config.toml
num_hidden_layers = 13
hidden_size = 320
num_attention_heads = 4
num_key_value_heads = 4
head_dim = 64
intermediate_size = 1280
vocab_size = 4096
hidden_act = "squared_relu"
norm = "rmsnorm"
norm_place = "pre"
norm_eps = 1e-06
positions = "rope"
rope_theta = 10000.0
rope_fraction = 0.5
qk_norm = true
attn_scale = 0.125
bias = "none"
tie_word_embeddings = false
parallel_block = false
extras = ["local attention windows", "paired heads", "shifted keys", "gated attention", "exclusive self-attention", "value embeddings", "hashed n-gram embeddings", "an embedding shortcut", "learned residual scales", "skips across layers", "weighted sums over earlier layers", "capped logits"]
init = "uniform"
init_std_qkv = 0.0375
init_std_o = 0.0466
init_std_up = 0.0537
init_std_down = 0.0537
optimizer = "adam_hyperball"
learning_rate = 0.00462
beta1 = 0.9
weight_decay = 0.0
lr_head = 0.0045
warmup_steps = 350
schedule = "wsd"
decay_fraction = 1.0
decay_shape = "linear"
final_lr_fraction = 0.0
batch_tokens = [32768, 65536]
max_seq_len = 2048
doc_mask = true
train_tokens = 538400000
max_steps = 11198
dataset = "wikipedia_en"
Each number is 128 + 32 x the weight over its row's rms, rounded and kept within 0 to 255. Layers, rows and columns count from 0. Numbers have three digits each. The size before them is the row's rms in percent of the matrix's.

# layer 5 MLP down (transposed), 1280x320, rms 0.0537, rows 148-234, columns 240-319
101:154150124114128118066096113113142114051156162126074124087151098123170144141155162168148145155088132155191134175119192128168142100073071116146146133156157162156120138240100114156075081117112161086153152139133131111190135127159152140127034175
096:165139105074176124079117134094122166157101209091099076123079140122101181137104081135133101143178124067166114162077132129081136161207154137124161116107094119137153141154128086148171116147160146175068132086105110168118115123122160151103128116
101:102160105109121082149145117074112148090139141204111164125110111112145150134109111148116056064117138092049027152157106106116123164165181136089162099154157111150130160160117123153164110150132128087081142131104101110123082128139130107100177160
108:113127098122139159112133086139121143173165201145127169101099135175103134116080137110079178110095143098138166187134121070216131082115127084193128092148154129101192115150100173144103134126092112084129138143094145127110088113100128090191077154
101:144168167056110074149171140084148144115154158108136147075121108136164041116115104164122168119094137139129118106096145138137076194090152137099153122144122142088146147078141102128164119168165118109114125132143128109116076122114073097133130186
097:140197157153149112149114107177197090140152152106074140131138120181131105102167095133123107144137071103227180139109105153165123126140106102176111135169071182089076161151186122124161126080112116106106151125128148143148096119101139148136123124
099:160064165197153115089168133133121197147110144127125106161109184119109176125146065163144109162114116126144079132139102085124102074146158107165130116160163186110176101156106130083102154127112111151134171093097151162137169094115123172120168122
097:087119126098114051161100175054157112076150145176129166172120081118117110087110096111116142145192124129121098127160130038097117149178142076110102126114143132141064138150128118179128109186116135108181146145137126080094118117103097154152072114
099:124108115117149191138154119157089203086081106094158139132137166116128163127135080164152120131157131113116091169087148117200119058058189088107143127142123155074145130116104145089078138107084148097129184111100180123109124115155152158141110171
099:148141070113119113134150156114146168073152064191101169144081127119141127128068167138086104139141087097142094121177105097080170125202106127097103098077089134115175138141130101173151092136116105112162138122157123159112164120075120107095153147
104:148151155128154090118096107149129113128115091209120161105131135166065106184162114080122086103105086049093099149119127022074139167143127095146147129123108168118076141083123165119135128157156127049094137067129132157119114140099136135127156075
101:100157129058136101100123132150085125224133155124133110146107199128161125082112141138126126155120124138166114136126183075203128133167153083141125121100145097095102105156167137117123097096203138117135158093136115122125108095112053122162099130
106:104048123219057141124130100130130089127149131132187134165116184156160164102133129150118094168127182067137146141127063094206125149107114075169161084097189159163140129101113108181130081208080120061104098112115095148141180151164104134059165102
103:144145125087080199112113168149093152131112101135101156136127060182092134103174045128168162140114175088150138122177118084153179121194111139124160116150068137095101146095096177118126110106166143078082148134176128175098095118120118121112144137
101:110188102148131137062158112102133141171084123169138086124064125084078128108120129103168154114096147159114113164123125116147134179079161132106141146131139206140195143083172140134131114173084105133149172080184134175144164142162154159141115166
096:088112125119061158122114122157123177095155137102155110188142143133158120143112138170130202141096153133153112110168085109135128157138111138159142129165183155069132155170152168139067157098092131108165075104102118032089120135153053133099136129
096:116125144072125188117138123170080136119161120159108187128126149101091104105128139083154097106163137111138160128078069140126171131125109102085142181091129118150095130134132157172099115156167103089163162129168111134171152196121143181143149154
104:174151125083165103127103142138079144106114159087095100100130181134121164117110158090181113156112108120210154156082110129077121129092027140123139097129095140104089119148191132112115116111146117085109130134180066101172146118151143131170091096
100:125158146159156075159070136083176125123132094163114114103150130189124114118100125100136135152143145133130150135152147161068128186149091197122107148169136142143133187162127145173127128115136166144108168142104129165091100140148144131155164146
096:149111077147099094153172091048124120161093119169128144162066136123103178106120129103126082077159071138149162105112134085118103129088108101127190057117156119091208132098156111149081098187141122045073126119147112123069152104134151199149151095
097:101088148138129112131127130156111119122167140153160082097163141054165084144147092073176177133133167155105148128098115126125222140167137178111121120116150145168134132128162109118130147170167081145126126130148101101177127167106090131103103146
099:101079129097083158140057146064112092147133121197137072118106108104113127129165138140170070096157166113112173122113139157130080144120091141131072129102112105095151126099076116113129072134164145157141082105138119150145135147141136131130105117
109:101087117086090119084151104122083106082111121138139123136082118135178099145115122152080160130151122103103148159127143175146181153151145153161182135084164104100141123100166157131119138200130154120156144191141097113112131119153131149173167104
098:128086109094178085120143074121159093121142154104100082161112124149147129144068088148094145099104102170159153100089137117073136119132073116119164094136104111133111124151177125088135138133167134156123104128110151121130090110159099168134060124
093:103152152125132104135140131093158139160142098145146103169169156167125148144086105093092170125125089096158125118145170116128090078100137086161163179204161153137101072139101126143145087123089147125125100123086186051117141080110096115106114113
100:196138142095193183160137105119094166078121105103152144145089107061141089146106098105151132054143146093065124143102165079125119139154127166151088074074157088134117060093187127144121182145196145097092110156167127112095143103119104134059124156
103:104073140100123065102140149153136121163128093117185146123148135144074109122079122097154166186125155147154114129036148101101087191177102131105154125161146128109140129123118157135092095147093087142176137112152117162087091150149179105069052100
101:105118136139156100114136132107156116082130162135168123197144148145142106119162141124102128202116110117117097136121154166100098130141091174103107167152111116130064119170111130126065128114070133169124121130165127107096149144128093110161154198
105:114107144145124121099156104135126145129122077154095148130163075096128205095083129126081175123163099167084121138087135165128076103117106137160165156086138146154092132138111125168099112149148137119136125180099092117163108141139122102066142115
111:122127095141181182113148104153149164141086048086127100131163171112124146154097073113136114061152207077117130146132151151140148146089119163117110119125069092114167147112092179180106107128085134118153052173146154106161158122126125096138106151
101:122116129166092169118202135103114132149153146089086200124153094102127124154164128112138130142163189108141173204149090175204149222105130088135086104147131141093087092193157139099147131100106094139161118129101117101121165152144059157099135097
096:179091138094096081202165116096153122069116127142111168161094114143157112124143150098099081105164110182119125091106121130091151095078141092136197098108129185140104157096164157121153065153114182129060162146126124147127129131108121078098208148
092:165084135114147096125102154160160165061076187104151117150096164143089137106093145131143188144128068125121133083147111094114072097081083128155132087140094176163077064126118167179143158127086103133117146186177145122169065141158085111151149163
103:093122051158138085122090098161157180084078171143111153073113151115095153103131156144090162101138137125096106124130072176106091139057123100091083138156161124139065087119077094127098105140182105122048157163097127095104197101134139118124138101
100:149138120198124097111115106089141138175074093135091117112143115118055164083164138089068096133119149108129122172150148089133160130110121140118132154147107163205144103096094141173119102153080131145095147127111127149146114186139134137105173126
104:179113176122112151169128139115137088128087192136144033114123142107122115173124085165063134159075136108097167116112171183126116126199149161088165146170136164137115103140113126162134099116123142132132130122100147133131093135135068168107169161
102:155112181144115098136089144089157129090120076175174110093082102125026178167144122141135151122081127061087150134071138099094094140106130124130167172151194094157098154161096110120135084169136116109160227049098131107158130177105141130100113114
093:050139119195167104137150161141191136132172125101060104144181134138133108128082130124171117138123120146091170166086140073078126179140160135090087086103153148092102159149123150143134116168156104110141096129098123166126118130135130130082121174
098:136104098104121150109101121117125071141098114123159123108130111110155148116106109140159135158188101075090146135084107162072169116105124109122113110172111146099129110135169161137128102075094093187150106114143122080155140184121155181099098147
097:076145169093153125217121125109137055127116159125129159116196045089122163109138134117147138105049183174151138101156151154199149089129139150126133132124144133185148125115158077137126139170157082172114121202111171156169216123144117086191111137
092:137134167082077148148145143136136135057141164085105145150113141097112150109119132133180108188086070124155095091192112133136122143093154097124114127109127138141096109075127143089166158172155076145132110166126099109140139144127067088114158119
102:117112125153173107119128158185130132110150110162169062128114117055150140162098184167159123173096081153120142106209129165066125132110125139090140098126155062132152114158100129164117094115148135124172169124163049154081116039125166139127127124
099:070118205141153149157097127133073140145131155136073135148208151116128117121090105125076052160107126132115136112156119078103139148109136203138119070145094130131114096094127150125151108132144165112107107092118159160102146127147115135136193127
098:129133106118123133145178134150102158127085112134106124170125118123164129133093144085118132141153107108115110151121163073138136084176112095166155169075110085141116094133142167128104110143082115170141112174112119095161124145160157146161171117
098:105169096174189142094145107118205150179103148168097106104117078102147114150129136099115138127138181147090098088088168199200109142132120115142085132094134117134172102071174083116132169125135117103119118122160123116155097108124134158168145139
092:163118130112185126164105111065120079102096107102097158180062128177127084113207191148146151105111073109084139106140160172099109105089129120087148104151078135125090139168125112116105098165129141150107115119158096120126137176089080057148119189
099:138143154078128095112135113106112147125170100116137113164117090144150123151182077069108165122092122137072112187090150090128140151130091150117145146083137153119083134114167104133152107050131127120162149159093169083086139118125145153071134112
102:167084157146161074145126131149123167138159181171109138167120167094089143155118126161119159130127136180101156153102136107174116104080158121143145158103169098153161097154155105136140080217137112100106109164110191134087140094121075125100153102
101:127181121175136130077116124131152124116159092179126142128117104099085145072136114126073164141113105160181119127128161106142119088150140094144143133080079143130157149123176084155104190120103073103162117176202066091152156185168178128158112102
103:091185137126135086129125149112129171128097134127093176115180126109125113122167084151084156151155134125060209188101118112120103128091138096137123128080124203113142151094099111158221141161114151149155170134134109165128135125125192135120140055
094:135061089118114167082177103135154155168141140142171136152107166121176131107138083172203112092105122086129199128168095102159209126100164177075117062132140106150176101169086160138106107030130128133114185149097153110109107128091106113069096149
115:098134119123129172096092094142119062086095100110160142091111135188047109086074160141127070145072067159126142157169080126138116134116144180162182106147133113176190136136171183189092105164111135181090089120201055183106112150136155117106157134
099:106162076165093128128126108117119175153123137176172176117172108134165145173123128149130096185165167142184123101079145127141094169123131102177122090113113120191131111183145180152089169138113129178122144090135175081131152137157101120164123034
097:097068066104117167131148081068125160123140152054087098196134157144168147156177148120091118159132124195101128128113107108076104138116080152143110157135101118117188116120139091081112071087101184086113117104130115133116132153103058143119141114
092:065101157105093176135164105181128122177150125131194108113172077117124098114087165167128124095110151092101183131142124053090154075142159109135135098137148132090087123112112134064129173149148147119118143170037140161115143175151133118144179100
102:114111162160113101118087089160105158169104129130153112114044146064157078175134133106168105084084147096181179143115163065178133062133148075118089146117118092104094118129154156163127093138140089073080093143129148111107163162140215127184149112
106:152087103135119091106130088146163153099060073093152114106120156116112115132176131140082123207141134117190198116157164124137116134156077118115102104176178122071107110143093171143081143120125108164095051081192115126068074198133100134128188131
100:124162117183157107064114159145098145119149158112121159109147184103120078127174113121133084150112175153096152151149136100146076165192126153054125159151148176137090120129099104144188132120121139122143096121109113104139055111079072146142064134
101:160072140161121052130139120135115120151124077130161044092053119139157110160164076118167112127159152174140118167072108141151073109158143107111076109118105126122128124147141065136122108096135139175124114115163197120153087120092112142060127087
099:153147142135107141140095085132123135084136167112181108119096134139094113156125140057111154115066156125086138117153125067093107099097068124122117115076146119196163100168096154163184161146153121148127121138124117127158135152156158119119131142
106:161139121162179097065000099158129114119125082102106071112119132137143162143103092128186086092159149100077105127198162106189121127195138167123129123111147094159114151132114099124154113118081091120130058207111131072093140071151100056109152075
086:094146154078154126069141108145132191155088093128112134172112093101102082121151086146136130084105123088140060130122106125112158138116062148113145142125100146108152141160129108083142173073088084136104107128102161182151088133115109139098090185
097:129144122127145045118136125139128153145066119143178099145112151161195208140140073137107129134058099155154089153123079143181186140136132058131189119171132114069162094124157073177113091089128183106096154137170080097097165158107160152118155150
094:130158204096130150144162109101133090117093146113169162116155058149140130097152102141139125204069151094128135104115100159111143134104163141162152134132075106114113143126178079127087099148114134181081141147118083112114096069119121136126117124
099:119118154139096100098188127162160155128084133125155137147059137163159174083109131115075091119120114124165132129109142073110131056140155123200145114129103118129104131130107107166057166127130063069132154145122122122149149075074175095121108159
092:152101118161087131170209160180084142092117154139175128141120131111098113093184131196185083152157134094126124166135080100172137126099093118123204130103091089094132153149156184121132117134099080206159146116127135114133116130151073086145151092
103:185164102160149155019103109118180188134091125117187124139174128120117143094167116101170166087202145134174144150133060105146140117140133076109130146089136076118085165164076140113132158108108099129128181131150127098148168111111190137116109122
092:107205143129112151183171159142133090163119177098106090088064145118124117162093125190111097104144119107099154122142177155191125077128142115102107094130125118147138128140085129128128111120130090121160085162129121107143163128203165134155133117
100:126161095093158157151116135116135119108148100163134150083165061086135172141108174071145113105174126134101139174127140146185165105120096153101072058118116121126100114136098149132134070091120095155128140173092197136075183168080127132149109153
094:124107166093129089083085151130108146174127166119140127169130196111120080158067115117135140170135125112102144149150102139118173128162114201111107133176144171084192175168113134150125153103122086101193132116152147110111095128092117139124100132
105:186152146145153153132090071075124088118108106115089102099150115161131124156152155111135094137188192161181094132142108169128176172159103145118152089101134154145123187087122103152088141083133091082112067138193127117202134133155129129148169094
096:105087105110108078127094133150152175129134149142121111125108123098106151200159126120128160179137168102118132132096137071123155137177080142114091151149157092121190193092158116098169072157099165174107106094110174107114106102159123086127144144
096:136106112139198101218138152123108109137160153169172119068109123179181149132131094117159175096087131082154137164129144147190163135168110160151140129114094157086176143075125115113112135167163122094163105131082098136154097220141107177134106107
098:120091120129092159172084114126155155156096082157112164100102090130144119149157114096138095144118088109094136162110115160178073163189112133135121122164137102118143118145131159153090136153152126161108134129137148168073150147112131194195139114
093:128138163136164085093134176160080089115138123169111137129127112140145166155128074102157130096115164170171134077094117190132122136114087112115134094162099152134118101171164154125124186125140145118175092132139146092232145112152113080137105120
113:190124098141190114149136128158171164161137139106141095147093125117108150132099138145113112120175150094079116161117125071172108130142179100115138169132137102131113114118163101133140074172218124128145171110096157134180079112155085203160162165
093:098209094117142109093139132114214195146160096107082145105182090161059118154093118123086165117117089135120142149108119122080084098113116118141110138115128178118109130154070097124131137095216144169113113109148211062156121136057134106126136195
095:085141115148117137099157176105151141092163133114105150136139108144146101070098124118093105146086127145134121145150095114169089136145064109162156114107145088115131143161078113126144146124134149152123086138109123155169146158134100168080127130
106:141143161093164120164198067088082137098165105112134161142111110147127111092180089116100104144103129098123083134135201161139026114103145148131164157109099172131113174160101102092143113112121138166147129123121132033149105162116106175103127168
107:067090118131140195121106128117159154155139126152104048108115133158152125101105148110030098073119121137107146111156151158111065170117135104081166113128133109135136134113129166086142161124156121111120081123165085122126054170106085129109141166
095:111169179117199159133171160159162131086112177125129196144145154113142110079115128114132105146142102071117136093169115113136105140102111102193119146157138148164123097135159109101110111169120135138088159168109094160155087078097121112146158150
112:103164123121142136125155166186136168109164092087166095087139087096117126177110131181178146162126087110105147170113154145100117179187144117184088127077203151154121136113139160109171174159148135153068182145091116172127214187089160138030164107
100:111143186117159144098065158146068130081114156163116129096099143124132129139181128137190100079197117108163136111163164101147119090167086126140106143163160078149178109111112142160162153076150136133115171153138106139124199127133083131132109114
111:176097123134161114148110110148056204147161128104149074154153095139135141188094124151129088105105111091071084170150135112184099095113078152086132132134186106159108099087120151116187093129171140111099169205148124124179148110133142190158120124
097:134166131097114088105140098155160161080135070144110081158114109068144108161056153095097067172137147136150188153126094179106159119134160122155175099178151172094124066108100080134124101132156145101136144134069159134134168105081156152081086121
094:179094140162120144170191210117125168152111187164132145110070089114135156128109138115139140099117098093162130126164089160080122141134083217072111096092184147134123102102150146166134175226113095111112159160144154109130118131130123114086146101
099:171105150104131147121092111100112127117121083190128077146143080142137138151118099124152099157087127123089125127162146127096114095103180143187134132144154153151162122123189166133122132165150164138186147123166119157168184141122144181106213078
# layer 5 MLP up, 1280x320, rms 0.0537, rows 149-234, columns 240-319
098:109133132117109106169160111081171143146115117166140130094084125156071137155074141116138121067069111183127172072146112213095111096110115088123140187126100118149080110151120063117119111099069102153141133118093103123142157168155163162131147080
102:159157085082154107128137192106161125102170161121100173142093113103094108088146094135112133098158089118122099154124182142119134137139146156086177119088127139135159174093120079169171148099132116112105094100108118121095150093096102105173092151
109:150096110083129101093117074156182090154105117126142119127134167138127122076094162138151175159112112118107196078072140189087039135080063181101140132179099103127127091112136161145094089147166089131154114131130126115096072163156178123153030063
098:112153144128113085109141121128072096145118113153115160073141118129108160090139175165116140070088159138159069134170114089131171163065135162085091134067108141154135131080113105098137116074164133132130110121119142130128087152108064058107163111
095:117176124168157088106136198175100127120130065152091093087076219108154092141139119123125201177096156129158126197139122140137159182134139136137113149083078153132100154099129161078144139077187135062115095076127184136068114179141136167160128135
096:093063159185093151135189100115128151120163127175139194130093157097133111095117108152104110114126167122144141084124090161114151147120129142115167118143112098096138051180076103132127095131118077149149081091133082146165084157155130081139124117
096:092151099150154137152155070109099183160105195105149076146085100140123115131119129133107182074159102161111093109130162133068196151068145149138105115099142122085152120094100089182082144120119128110125114062119152079089089093145132118116109112
101:116120098136163098137130135137139148077133096082134147100113108073063126115120153133151173081087091193143123134177122097117105109056122101109145101124084083165160151049142124193079123128087146209109166097084172118087123099118175135193070142
102:174160178163099156165179119130109150158116118116133129091168088133146163147110120155213121107141114119126184160112168171153118178113159189154106108151110138148109075137084089146128100081145109164138124128093123151133148111120163051126143131
108:125156171135102193088095112174084086083167165147126152058123112174140067179172120179169110180121138149095122164168154128124145080153096128118121108152083129122155134153189124123181137115133141093090106089154074083052138118138133096099080091
101:146122133141134101152127159089130087148135072165097136097105137229132134099136101157126149126073158121116135130122169132150172120132154188140140162079128143135074085171183114159141106110075159082130067074141131181085086144173103153102128066
102:149086107112126175156148145059120172120152116090200146148134134117105132017096143120127103125110165086179161146184151120118109163179152142056169120120094160146129086147114117125169135150134144133112132105087096169174139146107080115190157152
106:097127174060172120118115108109119095162171120122078169061120158083160131156069114136119172138097201169194133131121134124130129175101124124140082116144143167075147164096154125114156105115138098108153154119161160094126085055178119109135126132
101:141116125161142170123149112075158113141112133133092136121069170127149112153152137165130113124086179140097147137139097181099201172088115189131065134147075171152149113036114093144097069093086140148135067067107165152104111082138030124151135099
095:202089173095129098106136135142100121151140190170163133126160114138134124081108187186122127057128116086156074128142152133173148104114139109063127091142053121092108078088093111149139129150102140084136077133140139143181095151099142115135152170
096:139173160159110111108164114128119158123156160105129200101128124147130146144172130111166114205117107116114093120163152125113182122161127181076129092157107134166163139139062120104157149160125067083126101089140160132163135125132105112161124088
105:168112172146125085145112124151176136077078137057135138122160202078124148117106142160133140096136117165067119168126145218081125105133155134111131142162113118112072132111105121110180108102077154097079105073120045118163133103181135163133174126
094:163115153185093169127146094050145130160184121153109102095184089146164108105112191135153114168129141148139217127159113144155117133137145190126126073116111126068100135110134120106126108146135149101158137128130156119112135117179131078153158132
098:148148115142086121113099164132141117148152117082133110160106171125096107091118104130096122093101139126117107169160178125091093135138100153143153098102074169082202119092152150141163141153133141148099113120096103148090128092117159110164130126
094:111134121162105094100109156170056137112111101072110166090080253181127089117137095109149080145099180122085126128149135152146153179096164208097112110120090122150131180122203154149072089139149139150115119064166105116038123114138121136127112129
098:160162120098163102157135091129148145162137082153135111131134198169125102125176113113141142161118163090077063134188149119172147105058138139135057098124058125129142125117104108122135114094071064110093078051175143149165169069099134079147159115
109:148125080083081118133092177164188124169131149078150127103096174117141111106092112170130140097128074119099125148078163150150121100123118109099133088100137117146156090098165160113133128157202163099104077153166178064089105152147128099195100110
098:127157119095091092150137179126149062151142129124136149116071099141150172170168119112153184118105087134147176093081152148088143070078156100144120098086161188150117147123159109111144125143042144139181173159122156110135119099168056133174114063
090:110153111160186147114123098141157083148130115132166148139162155165108138157111138146148128098157111177143135150127146118121135139057124175199125075109108102147167136161114097128095174169152110069103067083129112071212115161142075136152064143
102:108133145117137123172161073090127166146193149131145131148099094123185104130080157120127173057169130146191098126101124112162127106180118157144151163092119117108105117107146147125167102079095168096168146131088116182105084125137162084099128100
104:148091149142073154167170098112045185121083162090178141107100120131129171101117151133128154140093126141117100121134112126204121160132067157124116108089119103115091123107120099114088116176104124082160125157114085125089080129149095108151157120
102:093108103127130121153141068126033121148077102107117145140188167120101121115095131166147119082117118119101163109090119112092167146143150178121182097114096174107138136109113174162131081091157077135125107055141127122074113150107125097096138138
100:172090148204090166193106122086120194141114097171134115114035137151076096083100136120157091153161083163186080093135143174134094163184184157098146095131134131141097123113125123120130106138021173121131138135215122106132136072096103155157152150
109:119093137149201157129073145109149133189100080125109115082115184125196091152119164127142173096093213124091059103157141201103086145123150173098094080136108126135136140074123131165100081133089124114149136132138191148165153113168082099142149069
100:169162119176151152068137126185176121111133056142195122130133119123115122101148102150111094182128129123162133148119161165163111125110126112077114159077116112117076120123131131125148158109107118129134138131149163157084173152148104156152201149
093:118090062091165147142110118110073083165125089077107169073136076126089137031152179170160140058138154104109178126074085107123141224067176115088106152146136101063135170133167091152119090170115160087149166080102089111144093189093102090118122142
091:136121129099110112087117119153134180139098091097115111133172110057170172134128146143132173171118142193131119099197183117132183100153125127161149077161080085119132096130125074191088134147111100124142127151104135116107099119137071126212129085
102:150139047098174146150150179130096113113136137129114167119110114120104067148178105177149192076121101115085111124063157128115080117110166132108098149114101125100180090166103079044183138086139116126105055111121128112132126131113104095156104094
100:126122132138134138131108151130146103123171168121141145072129100113137132079102138188167139098157123147153180106143071106121109170120129121155118130129134132131148133066067101176159111131073098156068104140087089134099117161112174160106147076
106:116091153174123109141086138115107161195146118054147143126132136105109124180083073136162116136093134173143133117148119127108151149133182154091116096130095119072080148106076167081086112127146104110080146129102126159098063198086123127204129138
099:150086090148150117115131156199087168089144110083162114063117108134062167119096184178155120121110116106116137144111176112128127079098110128037066099139101119138113122105061111102144111074153084099171130100131199117112054055130140112159115052
091:227162123131097177114148141097114113175158105094132098129179149143068109106145100138155125107142097129117177121119187126122133114118104185077136078108111094106149114170161133176151088139152151108163134154096071054160158132113174113110089085
094:112131116101110131092087097120149051127171163117136134084158119137134122103132112145183107109204117153176128172099098128108099141101120133139142130201163124109075254155137180191138179156132112098104175084149140162077182137097155174189114104
096:159080131149172089166103089136167095194117180135120097158161080106058173159080138169124115139137169140132125128066139116129091157109115185025102090131144092084149123140131138087192121129063117137111108118115130083105149094161095140121126155
088:098149104176137097143147107104168100121197133151084102102090110169153127105151145115126205158124160115086217147099089131076124165166098160130111108083101142104136122130160088139118152151134178173171059130064139121098113129133099094117081112
100:089067133157120121102127117086153109150184145136133075136104120129205134185105108137130140175083186151118121106074141164091074131187121151105105090092151117058131177149136060116063111153152134071132099064179089106140090111156108123183102158
093:077101146091132113129138099179114110130181129115136202149123139140092123101185092123142123169112119105147213076118116114108181135175089144114121084189124136140079172155125110119162168083144152141150140145138168110141154113094127156124126131
101:086135114089130120123172101161080138164109146160104116133024124146119104150111070150134106187157137114088173084107125146149170076080185167081124181099125066139158153167188149131136087113093150066113090131145147122120117121138116131133121150
095:073155059156140123081096123114138112164194138126058118066086163101175119128076126104112129066113068140100123137154145128139147130111155086100126106160105151080084157086162116131046072059153120095075109124165136173069102083127102099152123109
091:143097201109136157090155067109127133192098157089111096141130101100160126137090150126152130125107110076160128118104088163110165198057096135075101164132118132159059210136056180131119134078130060135135170123111137112137131119103122102146163116
096:115116092157190074088078101097172103074134075113152168140104133095141172153178147163144113127078108094167130145130093126127194165094104094129090100151097101104112112135122135108084098103162175134115133073084183125117083130076093102143121104
104:119094106127201043128084141103111141124081169102137148134065140124111145101107100148127133125136179182152108100068131136164120122071104131121110143121117070061115133083102136173055061126190155106073128079104083152083110135109109137129116138
100:108170166102180161126126057095118171144138084184096126080056104099127109078161107139149127184120114127093099110101166129058111129169082118085090150127096123112112146143097149174133134157158140178085155115157123086114125118078119078148112123
102:132124186157118150107086133124145125155071130127119151076133193156177115145138123133119174065104166123083126127105106150075111141169138130136087110175094111095099169103127156107132125108134169114119062163118126194150100103166094135170139067
092:111159070116114153106103156129182092135128080094122107118083130078135139111157148130114152177121160178151147102138107144066121126068194117109163152133088171129087114168108150157147096085106147120088145098076193133078106068103061138130122078
111:124110141151138129109151068117147138178175088142139159055121104047093131117139175218131176127163082102154157127103144132125104107111146111125071110197146089157180145132130128171089134148050083143160082050152081170186159096069138090155102107
102:133149175107144164125093159146063137111119100046140105089151141096073115156129159113147145125088091158140115114147119140048128167172071134112067141149140133119180175172109124152150061097154212159116168129127112084119112110136123098184152070
097:143025084116130162121142117092144167086126149137120150121085195119142137100163136169103155155157143201128146106108155147149136126122132113154150083147082155179135069099142080100079109171092138093095149083099072052136095134114086130136095086
092:163140099124125103094133109106146107083158091122104136153092142196128053165169092119056146087132102138126073124131144124149063176059136129167155092062147141070128117140185101080133151072092169073104124116143133115125069123131094121209102126
100:151161124090134112057134104135127079165097116121128110073136168157132097123132153169147137108151121120171105105130100112132132144156104087129180089125139105127120125210128169146236148165202085107073115047154104050091078076174130101112157138
106:131059160141105108099171142172120099132133123088122104117182149046122076121143182143114116096139106114165082105120144128138098137153106115098090143148106108096129143130157135158144092119179111123096119107239127118134069144165090119172170154
099:134072124121117147072187082094146118154078151112096169116143155102202133127115148142134134149112121175104146117173165115108130146138098121126074117098123116103142094108112131121125035162115127108172112084100119158141138146126103119171129102
100:121128171173144048195168159138131118154156148168141134116176157102105158138136121138190126134134160152170147136115131114133074165130119157138104115144133104031123155103163072123134145042115111199131128158138131098115120139136148137175132093
104:080094139114073065133153075120102089091176080133207095137101088068135093124167110172132144176201175117137128107211092127087143086144096102057146107148110122151136108110116149167107141160075151164121112123115146090161120173114130094149048123
104:176091080122113111123136120135111066089089115138102136107139171152066129066129115124149096113147099140171086173110133104087166161187112117127095184092145129129109115081115114151140148143111136134067159126101095120009081158141105151160109126
085:154165094172126131130144088119159168153127113121116135122112074182088173177157158169119131179099053119090112167157171113137128162157112140103134128145141120169165131088124118137124148186109163062120109134090105127104124072127103139173094053
098:186079128147094106095093078091142166123127144137144136128111135155183147087103132162117189150143145133191108132124177088134114114183129161142138108048086118092110117183128152127140203140179071114046073114184106093074138125150155124178109123
089:192112103142192111087124097121166105134129120099137109159120115124100085118106128144143123119163135162188190097108175192132105152116092103048169131134126146082076132154092064126150122119082111172162111117086132116074147112146122182101119132
099:156097170163078064075096145141159130108180155099175108197121163128153084055087147191093130092069120105137181063141129151134128137143109159165133141137112108154169143093134104160092168153111189133132149132093164155111154113082094145150118137
091:190138096178112121201108168144177159098137124114122140123146139128118149079135102172076171145125144136162157072123116113115141144150136126083180121142110171122096170114127173129137099106108152131143116114084126138146110137110157092143133124
100:195165088198101110187119110140137158186141131129110141138126134165106111191057136143093201147088183123048116133100117172155132217196088144101136121165145141082090087169191079094122099092084105148172152114141128125159138097152018152181154163
092:143132106125115130162216141153091175096103157075145084089075170112098161103123124114149102042089175165122129117103112131120160132018125159149116150148113163145137142139106092097122148137105070099070124123112113149133113081159131116139100087
099:163114133178134127191178089149129077160119117107167130090173102142089173115094156153158152165161175135113177120030110186165163105120084174116092158153096089107128164129037128156123135152109154157145120134080081101104103183138094138147151108
092:117153106116171149159166132082150105164166156173109104153188149113142109121095115116121135154136114142169174134117098167077092140083097131091124112132098135154189166110093172106225146173113085112054134123065157110073108114110152136145186107
105:171156072117169139100130051096162204164114143131135120082115111169144141121149229137127169152223105073181176109183168132155106140120133100132087100098132159108152120133102161114090098146178129127129118082152115087102121120159180121122109130
087:112114107163143130117186107089065125126147117129067080102092133085098079114183124138126134129112149145130120147095132123097094147117142133000081108076113132112109129117139123151150068180122125130146104089101184108134100129178074034160137121
095:140139104139071132146127093139181102116125144159199181074116186133140158068132120181130185168091089149090103125127143084125162105057094153066110096116056138136169125108162105192129105129163128085133061071185098130160073101144078112145167094
091:102098122102143130094168102109135119158119104133152192107125092134113108085135089172120155138178126211129081088185188143086100068114115170154073089168116078130115150124105098149107160108132107142079082042136121118176069138129075099172118116
093:095110144129086064134147128126158116168169104128169145139147053124076130096124109127145125198088099097091174081109168121084110098105092149145126162128082148150115143134146119154110149131136090103146117139093107136183124156133108127137140082
113:182128088161166112113085174118114131092132139117195178153059123094199109111133172180118094144154127085089079116134127088127110132110208081105115103131109151143141139078089108156115148129175120162096111089090135080188133137164067136146140132
088:106160144154161118126136087096142081136083129126148171118146183112127167154135093202068147124138144165102122126128151091109102138063171109156101151102122129118195117086128090145143096174106116071122101106058093078166093126135081128119040154
092:164121061110106133167099184129150110109117135069075185144089063158121103066047073126121132127188098110123159108127106094121132182093129170156108134116126113126151051161169163129181139174156140111103101094078125167174160111158109113158123124
105:115195101125126147112140126123141159121182075095144167092157127128124092080167182141136152082127122129092155054166146141143072121081130086160145116136153144128172109137126106154103130134076195127086164092140151138094144110145130062143121052
112:171153159149163112108166154165118085136118092166125161131077100136156169073131170120118112157093107188166175083203120209133116115079140064138142166155097115123073168210186078122105157161143159124152143139144098099096111160140104113154136150
091:152089151116149133151106105039169151101059159134102075110085100120094082134114149201119115134116146097113131142132237188098118157134101127073071129063122105121100125166122146063141093159113147093135092073078151136183138151108112151139131071
111:143132191122173150103162082128055153166130158146152151119120136108114102181156113142179174107147103090090095155179119064140103117167121143070094099098130127110177176167101099105148124178156186105104128106099113117168160152073166081176116105
107:150132178114159104112120139132088101129145158083156122071114131095099121115152104164209142167138106159112074140107189154121120139060107132104094168124062179164177125197136091150124156127112094167092088104171141084126159070210112061135085107
116:108165081128159083120136152146105121123147124119141140119112135159148152053133161118181122083126127099119113113162099138147135117117146097152136182058170051140162064158167089116089143126168152093102143121124127108137056134125146133151090101
094:110168097177135110128104193172112082215148065121111087126130116129136126148100164103197132150129140139131205069102230123127113121168158117104066107097129135125150146152160105155150081089129161158147162146118114128133144115138177083139133089
091:187149139144109118131132118169164133173173150147141152141122134128155181142127119155100135150123123122165154129129126134172138173049076163186104176116094073089146122135142143174117146158163127091133113115116121182131104100176122132120110082
101:182098139158235099136125105132143183085180094134122171118139162117141126101130103190131143104101138142100088080122107195202147125103148091129115136178127160096136180061142144146086128083111090123142171114136110124114125072133131129190120125